{"init_std_o": 0.00351, "beta1": 0.9, "max_seq_len": 512}
Each number is 500 + 50 x the weight over the matrix's rms, rounded and kept within 0 to 999. Layers, rows and columns count from 0. Numbers have three digits each.

# down: layer 5 MLP down (transposed), 640x160, rms 0.144, rows 200-242, columns 0-159
# up: layer 5 MLP up, 640x160, rms 0.167, rows 201-242, columns 0-159
down200:500533502448490527496464467481621496530439494539473485464514506584513473513509502511474481487485493501499496486468555522464498461464496525443485522525471504527473493491417506481443529526475541571572526449542498541508571510452501494467480507491463508452484471523558493452493562431504491563495419526501492478542484508473490527505471489516446453518466556531536494444527576512525477453448435463510515528552608497544439508519489452509491470557495528486560493505504476541516459498551462
up201:431448463504495431483430536572632430431503565468482476499571452404506518450609443506543490493513480538501576500591538511445577460555504545489487508553439524403573536507540485526524466524577498456408493410490412512497516465464533622573478431483609595531509462565479566476559468590584536525427432525552428597525476521539463440568472535513560466465479591444538465570536640540452537411440474602461497530445555525440514538400537427519522435479470578588558555483546457414504496515508487
down201:537483512544526405534532479448403474439542494517572501527418606542411463443467531347442570507514486491488442417459514476494489482448545522516545516533526408565434507481535579445484392515536456411541587541436498544584440532451521506465471449528531473577543520516537497446491505478397499470503504500437586447525432571507464624554580466560541507557501554463465513500442558502433469522494519526566451512524549475456456453509513494502493468519478436489497517496511512530546461531489487
up202:495451546524440560501513435538472459432477538514528453496468489425487458433539453557451477505509492546577506519537475447534488545450482455532483466549498479560446496464523456533582516468505491537473581476499547488482541508465474533496498485557483523487500460441478553529536404471477506453502503487505497547460410484503535513466531480511509615513521488477556472513494477517479492562559493546511500547513424531503522529548466500446518490469501552493466537460489511504487473470436475
down202:519473511446462504483452485457470509475501501553503510516495478519506454475488470508493535534495451514518509538473438564512491527496552518459516514483505433480468543482474532474555509477465518531450496505509536492498483507497499468528493494513523537536526551494487519568479552459565524500540494501465468504508573524485489500493521517520531510508480493467439514471474489498532542520501505542571488456462466469516525475540463541466516493536514530485536512464420540498527509512523542
up203:516380542515519472566503543549458473464469417563441482495495413435502497520536516531491443509448514467521565504525518489491506506496518486494452474573448430545522518496528426467486499477596459605516564518529523553472449483430560496508474464528493541477521513453485518557520483494504547511506482493563485560508488504512482520453531518480560586485494558493510474602478488460435526606488533494566492594524519516502533470490457484426512492542440451488541549484508543462538515449432497
down203:455515541503482492488473483441480465501563498533516519480499547495534468486528483499513493500523496562477483498511404458551508518517420475505519534462481496525482501481486542529518510573427511453433521458466495548563483526605559513555480535462497450520458514495490434523492503503496478458487508464462527477496543512526489515572500462480512491520523499480531519437578477540532463475523489540453434421479529474481521540574561549521504503506427528585497505483532489450525482472556494
up204:545545446517614499491510490503487485411411475566442439397342526545439619447512477475449434506455481437515409496537443476519480509463449465526499444476430442431498538484417509397565524478531441529457593627411541557427444527569529476476564457477457504538455490462502530355495455457570472480510504429470563514464481556504435560504533565452420547398425453495431420458561546489510525487477507569425505517446470521512432479477526477555471556531612480576496571487410513496448447526476527
down204:555611530511584522504615566486482458619519486501452494507474512573529464539490513485576460477497469506497453427492440405566543533598492434584462618662484505547481512607427535489373353477624528616554608513525634399570445428454548427472463465501495389484524536433496535423512444601514612504456485524483484605532474508537450487482464503562505514517513489528504545459551498479447482583512469448513508533497544509540526506500551531506494488507593474440498467438515478590475529489571525
up205:552502489486522519462391533639477494546472462567469391447586544473459515450592413450548436490511515512510554509590574518573507507474495460599564478571580473535542548487542542542519487441542600532445543554592511522434571429483430537526432560515492558462475479474559647410522486536521496523424489558500422576426474472451526592491441637526457483429498517482499528489420593526469498480454471520517573489548549531572467608443504483533525491508514496530589623498501480504473529513520511
down205:505547525559448464418510487490523463490557480453596552490438640481541579550524450503565464524526552500464593459461446425428456501405496443414486481422456468591367524550554510565497437422497417531535423461425492448534435479550596474548485553505470508573499505540477413570433570463414462508486527468463536453532452506468502606591546605461519536472466512417466544467545449497487501573529470459497481466457538479535462505509484515447561500538487397400521447473510539498531431509509515
up206:412430496459502452441494497616381444469481555437548594474538496456525529481532466495488512522424514495517507494547526505540526469464499522549469467556464511518577499594504490462499371536513452556496515575525481495531455466500473557472473450516473480519438506487523598485509473525484513393473538497547565576398420507483564441527419480518435632455459448421539504614500586376496569518493434474526533539480496449555523481511463481516534532505526568505466495493505470431497538426450507
down206:541530569492515450535484435512560481524529443499361479564506495449487527530509529474472512526527468498513504431611463540443470506474544484533476439485542519488498523491552524443468488349524455564494473395567487542490420549514519489485527576487503446538528538514509515586484448511564462485500536493544480507436548540538552548556604466389551473486480506450386552581548508556505554493529447412516482479547457447601558429461487515495541481498560523526514420503454514494494508526510521
up207:465495552503487470451442495442498581464432490605624595533391423546484537493459484487536482488571485455463472592475477369533520493436485499424467478543477573455505508478475574416641574511588418526433482504392451579467483484472515430617566566566476573420561535448486518485492474507555455446518442629496452530375477395510403548493480412459376499446516456539448444485519454464536559559535405523472533512444334521469517530497494421439440531516460542467422506451548356535481429493401517
down207:460593470541465635549473415513484580493556601569582473502494541465550452520468464261440542495502477577400526606516595459445432421465494538610472470541526532403509411549424454489413425423461534483568505549492461504576531491496545484502537542554506549453449510546568611532512537470411609554559444528523521533401437522504426455446456438492443400437529470401423529376551563529444483451541492558469470507510490465475606471563384462390509519491500472472585445444548465501546540535497463
up208:469591529530368436574551552566550369549436497444495443454484523500555499473559416495517535503454526482613438582534398507547503538501458504510531421549487540495516548465429448532567547463411469516491622525507578512443471524484526476468474302501576632511583457610416635641508523467486511444530406456510449468539458475631531446517500497502492520372559509596484522619528519362555537555435473541437478531401442515569430556530409531475500488488500524530532417508438454474495476529386481
down208:460427562494453587405543502488578437503443523457463511633417526585546465519659479498564467527450511698474495465437490527437471481477517452522555418549414560396382522539528451469500666539362388475632538439552508431524408464598466547541357369492467529566505479544623539578383493512467490425649355504551621504535437583431541470424630617475484409499615447419531516503419422548537454535596536529475606517540529456547567533465320492473600555526490462346511488412533557498490527481436446
up209:470500536543478549467483476549524460399523528577525441519474524419496546483490462510494464504459509502576506541501506495543524588467494492539554511476519458534523511417492477452520498540485485504512584497465469514527488546505515481483483476525508516502563472514467502547533434479530495498522529463563496543437419439434530516520481529505489570501480499511569494450504466574527525498507473501493585531490446527483526513554473503422543482492538537553469496466496493517508429546406487
down209:525416501502563491521441530568446507502478541552511508510539510529515534479524491493511497498470512517489501525516494555540527539507521479555527496507497494529538510472473483497550480509494499553481569508526531513563523532512523463507521487511491512483508475488496524533453495483522521507522539483523428563462523510463508545481577528494535484495514506515519509504436488512480562506511473534542500531467440548497504484533453472495511493528512501430484518486465498521521456509487499
up210:392421483446549515637445486563428508408553467519398504479430502419495478518471483450467458506438489518610462622432421488518639408489468528468458589534571452468453465521514463462537461535555437409507438544445510511540498437416544525405491429596503546484533525535552481366523495405459409478543575446505537483493468412556521560436476567527431505425475353556398450458426562466429550500460510482515497521453519493437513473451558544470474537549518474518519466412497478495478548473427526
down210:483460465488553452504584665521599457450493454544468561523651377574545537495460487513488579537503520445463486485507640407523489561507395545521469530424538525473474456463449518439555553477568456503462400428555544551607376564539493478548522536462436594440435543443493487394442529499521449513456529385537549453423417430518509533576451535578540498550489516568481556422467435498557474462513562500472571551499562479425521480485420477552519539556410456522496532491449540457521521563486527
up211:471525538455478534494475466506458508430502462534484531507453516423444534527483464470440509538538484572524481570441469486517511438497503551578456478587487498476465519540484506522458455507598508518398532524440539567487538522539463551505458485520517506492489486472430521584530450452505387457564554515496516511446403549459557462462439511448495533443502499423479520504491556494521444551463500456495598494510446498581426458467456412501552460514440446484517485434525429520503484460399503
down211:480522522501535477544515512508522490510457464536481478492490478467493504530485497471564410512566556524489513459574530512573493526509481494591490460460468505517552464525479531433417429508531481467458521533491460483524487379538492492486558485530445431493425482462525505538462503553437537547437461517522535550501380526465574577483533551497571528559435482506497453486530555484486529516508536511479576550473419536512447530521479539514408486528468514498467558431534538528471481437532468
up212:553580667516535412524495479509566397430572473593477499473444507591398561511449537495514636480517493537556471429472472484461463507506461472525541454473431498630393498537510416668493622507458438525493506476454539461499523604548542535527449539520616556515604539447528553646501465520508535432519501485432568518521468500546447547507482579411560534352604516464530543585456429481595500516560432558419425557600407485590503571574519623486452483467501530485510438496461543414505548483479507
down212:497488466526457540566485489539455492468528555559497506508479537531578340506518567504413493556464487450494562606463523491590399371493478499542463495526537570531421429525611484469454560500523461415529451431464436535660556501433373458490525506460521496498553435533464563504444485435507629553457596496492489439467468477483527618554464519508545509495483483531436503530524480415517580435476543441497502531593463510405527516454514477575651485522597347508495492481607618592460495510465481
up213:588570633541515499498505547511463424422524472539523374473459490526485495475545459502383499540475489538533386511582513561492392483437495479504470469562551489502474492535620540526511471483577553508469479528455550491421528545514408474436386538517558469577520471544518501442493444521507496496485522549468407498415485573514468502416514456478561482468505558509510558484511486548511496528469578460466523487492475513617482544475500518536583471513580488508472558541464476494544532409515493
down213:388487419444498516475467515482498411497435534502446558575546476483463554476471453535571552455416556436541422509399460501533493484463509466524444519448453510534558509467471549466522395454437570535555546507567544493536473485439496488506525481488523525477546471436440537550518459457445505549435449553497489538597563510417458488490541564462495585521427458438472499506449537404490509531459560642528485448441518542491510492532444450506443583538492522409534546575520511634591493589466500
up214:419518506505412516525447535484387429413372420451577460563444537399489523424580470580411527531528460432550575478443513412541439570474515479541508434543545573437471508532472458543523447462477638553529470453466586470531587527478376496498435455582482501504472460584457650586409470504580526381504472528479486541536464463537613543551525352538433424499450545450490532571537555385497575546526425436447441567529516514548587567575543480507563427497489529502516433453448460523463521467470463
down214:394531518456459394488467482446566451455362608542485526516482531458459574441472449443523486522404507496465444523498573493488410500542520564513495583510482536485457502538412556530436566503476519469495525478525564407601503610579411536489479432488441413520553449515531498619399541460473578486570455572504507512638452515474547392576404428430553394525443496469457527478463471503432481449558454469517455518452559448506515536463523402499447523534411486541488422540406619521541478552462442
up215:404449523568458503545493417498615484391408502563481441481396483542501530463483498459604441569470444497504563454531540455350552538479472520514497433466461555469484460586384531483559488578471397573492528411361419521425543418580531498499501505467471450407556477469561532559480470547505507430558533398497597604348472490473441585583485526486385598520496491469556471428465488477509391608564569511471526495503480463513505528450508453432495480461610613514427473477464504461449524443490557
down215:485509551581455600565482487504559445589582601401505534501597537418500551490549488437539598546505551537417516601521352434520497526530463551625563428519482494473473557528368542627522521542583409458590507557456496540574488554402564505567549589530378500501463472500554526493433568595536546471388546531452487465479448620400486458508547485482436411453521452531523510476509557403526488689578461567443540524471504499455561478539507499564554502519430430479539454439573513471545527456467511
up216:496487553503542586441508481568453439502443456602429458497445528382526507481451491523354458526468534520519497447473424455563650539486471506557569469517505475450593499522420378459491604488454570595489502479495604522559512549474479464463434518489430486567534483505419464537527449479505552492550442616458405483433475540462519448473454436463498470481451452502562506461573468461564527552480545516569470483586470591573644469532495494532527579546487520473424438455445422429551485551438482
down216:545543490499588600443534425408493503508547555481392437517517582544469492590491410521471557544547483403480553495578564501450404418517437464462511637485468484556512474489604504478393529484443461417457496473521594444547416556484491547419457534442494422430429503559395455614515431484424622579440548557526549465488481519554563517474485529530502533570541520576445550545580498475501535584432504444425442563505542495521562432484544437424441450481515557437358443436497448502539455505547538
up217:427587450485510469484512535536531519511419486444526484513468473501511604540493485487527482515447486433474549435562537532536543502484521452509529516485521487450460527538513615454493440531517445514504521445424465530403522478482447520545443468446556523532500517476513472435540443517472449496448490428523544484526488574532518524511439543497458524516529539505599538520430445595492518498532543518539548438390532481466506477419548448507570482477519523508524491491550506451481521558434491
down217:523472456464507524471490508550479508475491496485536556449574487456570486485512589449522411487457515477535477537496513505535529506532520535582478449396447486432544472460472485477484479517458506463477509573504521547564540488433479487484519443496533509519430432526512480388476503434539460494498482516522473480501395521470508490509555533487514487493471467481534493473512506509498515466497473549537545495448473476471449448494512534528514544518518473460472548480408483532489510509467473
up218:375530503558487607442449478547498531557581584422492555498491589545546533481461314568525498480492517500490493585523453465480534440412508407653526486525411501404499501535389504546497623540526440416479517568531579650547491413490516526514541532449546606576437521458495513469505511555494493477541474531479484544464464505556572442548433419378510572544569550544548457502519673488432615493476452603578404567389514501473522536367522439530483365483502583529416549469470482475517444590501514
down218:442420410447462493607457475454487614518502467541387547553564539467575553507466534476823525519447517470465486535398529523567513488575500520456518487416483460584525435534526450562436528557512514399551630481513513522492565425319541483516534434525535462421402511528401488486459629523495525492552487521493512605531454539488546495462524440546383499535433473579589539376503566598420575455608520534537439445437570564369428548440502521468448449524419559441478570480516510455514533475496525
up219:382495570485476541469469433575524449492490571521510497501435496473392497474556438504434513519508496520542477548506433452469548475457504511501423453544547440510502519521452531552515560544493481576465571465476551483455497561523502570517471502494475567508514495526503555457539439429496447447527574523445478525468403465463528455478433467497498637418510483364554480554421543529496576530465460508426508489483384500546511498501482491443576454499478528490479527495456427463541467456425502
down219:495479494521556562477488526570473484480444483472553460459565488484587459486521480496477480475517583458472466483457514540464537505524482494517501503490525542527496407453509472419411384474524445452567506487502509439558435491482523514456449508490498468473488480466526442514506487467492535492408533420525486533354311518466477530504525552559515488571490505499477393415557392480474534538567551506487551532439450478513511494458448503543421511551461534510468549476436483553463488488531395
up220:532445638593486429512495484577525446434550536504555421545462465447483493466496544499435470476575486580501481611571385498511506377504518499608493491541522487531465500561533416494482560524553486521567505536529458524463505551506524467532454508564500501496580492527449491552451512507519557470552523541469514470500479448498492385477521530485536482601528487514509477526517460485486464447465406538467463561536401490470546570436441438476475464509487502444519438460461489459528470447498495
down220:564494438492495529435507508434486569635538525561415526467499543479533535480521484484466483512482487433490483491498451477485454478481504489526550536533569492447484492432466525520535499568531488549543527538476512518502570529460509464485469435466478493488473524361482543524492466497495481464486516511543519511502465560522414513474574469438545491553493505533495492543506460437455516502534498500539503493472488491519504484477427508497532501522484529508518538525442513450475543493469507
up221:407515529498537539531509566503507462390490523559495395469434539500504480556553477517509511529503520444561467491546509575510529502433493493499478466472543453548597520520465594515442427514590546519426546519506498500494511429519468484490473466483481510603504484587573482411460520496479434537441508549534491523475467579432531538476493450521508442443495497511510492548560561601485560564474523547487582494471555539527531477543479495411531420470467515522501542419535534480486504476486489
down221:506469422467488512496536485457504496536479493487468577470545492475487550504552463520552467485535501507417501515510506435490478449554506499485446586481463496504465497512507529466556506501463482487506493480513505492577494474482502557518514519474509509475448480442481563527513448498495528462439508485526496462515424426480481493475490461503504527524522504517504483502485525460512465501491472489487484490518504532493517503521521478567484513518497479504440497509513441520514442505523484
up222:420529488471517491374549417491474401448453618322504553522456558474445536425454523570472516548523528612557435546494440416596568481508404497547498444563499479546569507571430559423501421516460461599566544438401521479490462404570523517481521400564563537561496454416418444583487472487547551358483492470422479483467476561482453479488523512458438396532538441445536578570525429514484548496537424523434523506443553489628446525545483420545458537506514630453381547605483392498528404482476503
down222:554522411531501362413594480442522455491413593430482508473517605375524551506418416465517527507507518521477599598452530539533502434480472484526579537443609429457503465521627437496584487469608549402488458494605490455470470518314520538428535388495478558512485541432579504512606523457524533553555443431426480521478471529524401465495449508477397557473519453568452397549402550443475473585413543513576512511527550538428475507469422497416422495581425403508447514453479577522437493531473560
up223:447534521435507508529467455563453514442484534507483527503472432472454538478502507431408492531464484505569520541434410484490473498509521517531408473505557457471467539530442555500443519527458494522522578484475552556434478501473486491467429513487462507532507520505447550514463459412457415407554579498482526560515456478469534460452349419437458540517503514445501511581454585528511540458492496526490508522558470453505509496472448451469666456520446543519480553409452506541493512489441524
down223:470501498502476453510496432465502505500531539519530544523460484553488492509548482560489508527485420526447506533476466505472525438461515548453469461519453512460477540518535482509524554509512493511483485475478462515507524493491497505522473513471512504512500489502478504486530512502523442493483511520473477432551565488560456491501501469531467471421508496508501526518460508504520522576485519501479464501494528557478518527498551492509540490478549462508542480541548478506519459547520532
up224:434544464517475537389483526544506467411434475537541429503517497489480564543532477516533491539434493462503506490532542567541581581483504479499458537476571458444525493509486536465509475581437464506505607518460500467475565498392446504472483549494495491541455491566582559422522464519543427589553576508563435464416466534471506537454561478525462516472466542465538510422472528554513515455492526520490527542518530485535496466515522459475540495480577457493494466490560520499445520534436506
down224:479574513459498485448492474541466460509534418500456466556581476476493444451461481569421474506497506471511488499439495526455524528510523478523506511441444482459423450488477531521489460482471471466450509492510485455471470497534475529576474446492509498488413477537556478440508536510568463503515530572512500430517387502548471548507562503562510496530454490524477488468500595563462503485521416434509476480481532515475441477491511499467508533505515521543477527478496505481516484452535519
up225:368492572468458421383454425521447544442392507570507535521592555452509486456565533572523510528527485659516473520512503435581523463422450507489507512594641522547434529491417626569587461513454550461388492399418529522580511499482384568495373569501549515516434510513593562528574502513479455525446424502543472506442476533416424577443470362566449492567557517414491523572436532581490468472562490446475546518425471524582412502445468507462527475503532542554570482542490495443488512525535473
down225:457554482563586566599479512527488420542589556556510539440443526492435537534454458429551499529494461494468550369484510511489456519446478484516482471577362537436469518489496537478572505437423526589572537483484412507425506457549622533497484543529601535584526505591515356584502508559459481571617623495445542508553484600523499513665610590503588372534521433389521492507563401464514536532483545416521484585521576463462430532468476522395452554523424468454489461628459490501493469442536484
up226:514471556495456532571485488544495532430588478457441472464518591480478520446442572496510501442460475597540457450467491502599590498530511505570549554575506456436517449503523521534614503503310542511501499410484503469529634567446422531514488440589493522546467502600473480419474534587481537529405432594484503478386453533473408499589488454439462581518549441528479567436465636596530496512556476579460513469545448600469483459492468381462477481492565579483448512491519435516480546476496549
down226:457576438473549466518576526517553499480576432543485518468484544490503452503506429481473524553441473562409446396495553458465434427464455533464555558506459533494543441535466597489494526589532565513473494475549515399421402551611460518648419543498656411458653481474461588608470599509532601311517552516521452465549507368555484421459423550525608470417418507504517573504411565505543484466407480464459455546558472518458495580517471499514559567479588468496573488584577452285436550494519460
up227:483463456529504528486470581546526533396457524575426427502499610427537486497481441436526440515371469492512492566589477479541540444473461428507501460482472506546535527542534460477539470605498414623417590452468448431449480525553502540523466342568463476432402477432489557569453495539531471454542414521554546636441480486508637528472515478482501661511562501491483474500484515484480515515450477428509485551422410531527567579432505574479536544489477551534473383460510537445517580506464548
down227:433494551482476441505443597456465461492520391468407534501583622473476519519446565532568497458506546421493443571538482516399488463523484550460604556553466486537603537582544617567505531519575439442494442431427499526464471527551485446526525560451416399492493512531370506561455430549486559536536528506559570476507500407519491547497641561537506467530461479410479589491514528487477524535507450467484535541582507465547489553482522630489524515540422467590436380490629523459584496521544495
up228:547442464519524534510412467473469447436513440603448382400303570550470514468499478541436524513494458547525472460455470523506455433463456451430537461464544560369387446531409450443526609521483493502516471581518571569393506578509476524411488533492453475443479541511589433428473489530468454426566575405391558568443465423506552558405488485504426582466514485472425477503512617548478556591490548556558402611491533503525501517384457438517477497588493567508532524489384533496431581419497494
down228:573478492559483431438511593530479473540515490558588508555555480552515538413499416522557552515504554508464463438638522436463503558611523449557534555530418405519387415439440516623427481527419472594502555467513497397516497514465547516455481494384448503465487575416456516552396474591437526563504606471520678541497468430435491546453546495527540550489474478465518512430461594433560431521534432350617468394465481487496549603543400543483510528563550506486513524459508537536476506436483491
up229:516444577565503501484467499528438523480660506432528491515515510555443556414535384568469559503504457509462561523513510427490350540423503475464454507548398560555437531453515518550539472456413445506522495532559502403512616527503526455545548517495515475503497505550474551521412450460568495547545472526562418450497481453608535357526511565457504474497588508475479434472500578521529499534584432470467582447448418567476519574537545409384513462410501491442527540528537571448557502538496481
down229:501472517509522505525560590418527552477514580514607428559487508462627511448433518522564526471446457504449460547578481578492571500537466486539510507495529481555600487548605512539474456450494531545477519490525421562417507570527508467500396446553613504503453557453572419434519476508554486516471519473535564490482472470518536561488538479566430618478479494509416494483500563585545423485460464552534478496488543523550435424488461507558461474527453546390502509491552545523502462394430498
up230:513458436512510506484441523486377579534536462476459532465477581578423567535459471456445502491545550481539434461449466495532484467510470431456459521548450445556386508603563599470539484503472455483473519566545488556492423456488493516463516514456447600548483503447471521446488467444499499497633617444452456454459466469532496438472482469440596446528486433482455464504387516535488497448418487604496437525419512577526436490446543543468525551469518477511540525542487506431528576512414555
down230:527444501481462614419521557417542394542367486517491500567493459536502600484459433434556559551449523451532485531464501413507494567511478457523462567506464585555555481549611494470372464521536539480495426444462519407569491561473473563572534505438518509473473475519453546535436385471494479554491494482465442599520516433450430474495515477454483493417486493445547478432586400471551485547520572492507435454485581487542547511460513479483462455601406555592462493399566496528532469492336484
up231:398515415532572503431486401527497486502356540505503538507404486441430464470597449476494441496531459518529546635535450476517544502501456508491476523439458469410439533495480500402507534590427483518589550483516459552495431461489630528429452434522439515474466397520489561531536522447526479369499458389527526524492476438493480492483527493524476483426439497562467502466417483481514464523515543405454455534455466476439603505451541452580432572545526563527400501527549417554547411597389509
down231:608528389538548542466524493491541496469567423464552585563467412513535530476520545397472442486531522530579511487474485576435517507463497415533466541509451514503587478504607587512537510607570444510442523507597466474488445511508437501445441407530497579579516519554444551393463479457555474503493565467529588529476462582507534428420385452596509509477587477496453453463492519366555528576487581469496536557430393514502481484453533378545582409568680526477533502555583523541554484533453473
up232:513569562508486543522496446576518487556452549560459500516449493461491570431490512432532547469492510414488465585470542436459508514588472510528470526559580428566360540433480412554405568445509401426474502558514540573472469602464445512499501534563481515476518469607626545514456511446507504498541534457440523556505487523568472498507509542474496473501515476484458476484455414454525514382465425511496436489570478494456522459574497527519557507528518479572543420453600533487516584512446518
down232:545556471510571603493457561541581525476471556543498456510464596506586432442479440501498529444473493486531509497487508430480544448444479422538419578643556532573554471481625542517557511483480485557438433432533450488494432434471539491407487547512502493437509525454550520468428487552518528591508466513443397570459487524543530451582545503409515555520544525441486458511414475413489413569383528523519448489453486459652553435496479462456498547488514454440432532562385443520538438477554483
up233:440416590466505454562537477462480505524383481483569497580434393543482491482594482503433497541509493532578562523508422509493489479475549448509454402468494513521448481485562584557490499392504614559503494578538520580525406521513505487460507470588475581452586490536531561548412442389448435385563478506432570593484483530539498447495452476504565455367610436531518526480421420424525560562501538468452433499585417472498499470609428483425438455491462501560472557493488383519541478498492478
down233:556494559446439530596438486481498441454566593575543482420470587493516512440435401489562520503527485508571553604479587584454515410379450443458630590541518430459517450514570545468533523494343445545538523573494510482570508499517535621545440495557590482523509494430468441448618452560479522508545403420469491482521506451450520483511424543530404537535478495495510465542572614554478618527436536405471482451499555448528472464388606442482549437504440528506512504572517616539496548538533485
up234:461588492463520584385454481561514487498422547591485438476496568438500491467641501529493507566533483567505493514552569513562603434498514481477460474523602521535476522490461502524483458482567483527489506476546520505413536416465414598592470443448468493519457508478484457443525511482478426476465565576479471575472450551482547585519512437557496520509489507388514504482456458452499554553428496447496546477528420515566537485534535448514552452514483502480459580474440426540534466460458527
down234:543489454542493487447505425480519518528486603485562465466485586503475504518513469547501527525528503564480496518490476491533478491480433491512518529436473492480544459542458520531504508509477460548420470410377493511508541515517472480497432472415518508460529455401376582618492475536500504426599564556476521483522535567600553433545478448443553501486564505541529553466494554506552494438509558451524465450482565511415517483491531516523472521443588505523455466534544486484605421567547489
up235:536487560450542523549564424564491499583452516445426447518417504389406463543491473485524475526457517552479381547447372483447582470453496481617407493502530499444541501556464465460502486565419351392466570450443562519487477556516546461411490448532474546510458493333482589502509475432522530390556613457458452537504485505499453492472425514620593537443600405506505468476489538514600474473547504475432449467488549449504484526469484566475539541511493537496461452491490401562527386487501527
down235:520508467572490409526534567480471494598362411509514476466450485533526507442489574370466547497468480451454466512504417399528540573557476525436516547480395528483543509545549440541441542520481538609538562522588457499440496429541484444506489480503508481511487506573541426444522526564545471626509432489568400526439488560432467564553477596590492452508488542532516512479506461502553446456520508569463512502580451466470462493459556544610485535567491554550495458526427554501482457512517466
up236:509449565525472586596508388529499491542459484501503472525438537421514472488499557572364514511441494456528500521437448477430432502491519424594505407436484448436508499479606372545579570478320542545559588532482659423417513523533546437482457493631461530567536461577482522510431458434499439532561432515394462477539458485521498445530504564478512484520492484415487501446469614424509470455539409529397503445544442467489485668585528536510523502486424543490474530440451447547521475449550503
down236:504496465488461530532556525573383384474518565487513479594442553432506414491482537606514522491467500622502532460510511558547480489564484498539562386468538396461579510453456335485473572459507399502485409466442456492512474493508532450462517430469493422563491481499460487514558471598546519437519447499469417448549427569449457616528636501480505372475501501513391496570397605582475441473608421559524454553507432492561503532527609604537582454489520646421515552435464526555519533519615522
up237:463514508459553479534500450486470448454486505431523494431336511507491498524461432520538528503452464516483547538488444505491540452430463514483565434505556563474446498390393561475566559444514535497525449624498505555489502574534482523479515482470452549556494555528606514390450489472497540369646566459424493636488471469511521482553561441509592488465644467544529486527438536438431533462575468624448322537554519515474517476433494459463477392485449570573574594549383482567442464507506484
down237:497638575537550437528426492487494544413517518372511507503517529515588494415448430476469493500537560418473529560515487461550478495556538409493453512502457425547514453521500533510431570535449592536451559400494577499620433551521446452504510514442485388509428506586435431535522504484528579529547394518627547408501512537458597571430505430499412572553380490514505520436500495478549480532466341445556510444450599524506471445470531524440532500530473388451421471501518452508504585498530504
up238:456540499540467497622505531509529480450460521503515485470398515468451536471512409440424518507486514489558501614455455464561531523502481474488571466476409506426462489473501463533525537521476437548482564535462471491419528414471621521435509395488552571505523486500399486513464505477498440511576470494600451475489429429539488474502509553512536542470509480528489480517465527446485474509489449559418587469421494480532433529499422453475546515495490521497494438469473433488506454487382499
down238:469479524516475550492514487501558456502513462477546510540456517524512473517475542516477475545530510535452545506462506553511486558473522530544505503503446467433429502476504544500487551492487449446490464447518499452447526483509569466488481527482506514502522545589490442514457542494495495479513456534512478463506515475492514543569481551523510508536468439493491575501519548533529481478488513513470509474478431414517485598471498482527515491554506481426483503456507455530492503544465505
up239:379542490489457469502538367525553444485547498511534558423517540481471514517474510576575406509465506507539485516566531539431546533508534569549425504397488427447525478415559506508557505541495476449593561478487550474515552548425570502507554517500523456475486501503495470484625501515581489499507668411573474400477465524550471571496520536438485531516497518567518535499458521463553538572487514464538569534523535475578511480547503451504446464437545484498393523544510520527600516456397514
down239:533533558517440545453466447455426536420398485450487527497454359496578448521512431461477579497465471463509546501438403435526485536567439415499473571563488462545508476531548615524454564424444522481526524474517464476560450508621452560553494501461445490537495488578500466564483558420502462513506449523441441480515480454492482477378627488471478466522504554474533430465520521528520426496593600515490484445505545492435514541498563480520528554469440534490629502462535611488339537512490509
up240:493485487481409585577513422585462456519491468522453505548490480433520538434495525474526508529486462553593517432486481515577678456516514492600515488478517442508528494545437392511491469585408433456537568489461459467515534506412478495500485592522521572515490521537523598458569452492580522508566527544531482545484465467466497521572503506509546552545494458451506487505541533606522514489398485545546483531554526480488516494436456484413543500485471522540488449454546443573543506556456531
down240:499458436464538416457481468480534537557571443534516513534519552557462449435464427502494512521543500528480499529558469494497461540536398514533509521484514551464494493421507499466436543488579506401472509532537486515513497478505462490575527445483479509577489475422513556485471542492503542532560540473533467411463436562482501455505460540534499420540560450545473492578476479558516408541496462484487526521472552474406492530602453514480475498500499549548480587559530529495525523530558498
up241:498463440494538468468523531576544458483485508447495458553555526499539511492520564542485511498522502551523422452554448564505578432556489498567594458552545490529526493505548481511450462474542406476548507532496447611499441471535464542478487363507552505460525513405493552550523487497491468430461533524486499519480468479514562520511444455484626668541480490455555499568525511496495486522509480495481509503536499537523534556460530509482553529499513506488425550535518476475526455504472484
down241:542489498490536482508460512447489448469438537480493528514532510482472519448420514496571504536551496500511462524495440519493543463497522482546515550518491489523481491524494500549499485558507498537510459465519494467462484511488509510534485528471487519500469512488449494520470521500466433520529555484511455520486464530453499458492450474496514471504510520510539503555498455464533451528497492470523470421545513474547503516482470517522504491516493571506491543527494440472498484500488500
up242:508456475414509468523436573510530352491421512438463472391452505464406479404471514493523453523461567540513494485592397460552506432464434489529541506517471428526517508560484505460582573456517460554521540572547501534486568521490496503476437435495577487613494484496526431427374514415527521369498579521481534524419459615418499558507524535428498471485581422544431503476491447473488353491499448535517494514558495444564504428476485389469504540484541553529466609491468474527554453437514516
down242:398508543465507472549491454524466500485609509565530480517491590401529449471496599546511462520432550469382526503495451525538530468471494433429515497522474470601452516451562540480619571479591565448538433570491549450554436493402474467527476464532500450485495511526519447454534439492459521439456605562510475541498430472541532504499411539525424556421458487492540508547483446450467532516548533455519396458385501489599486498471435562510554519535563491452509472491491581653466529474688507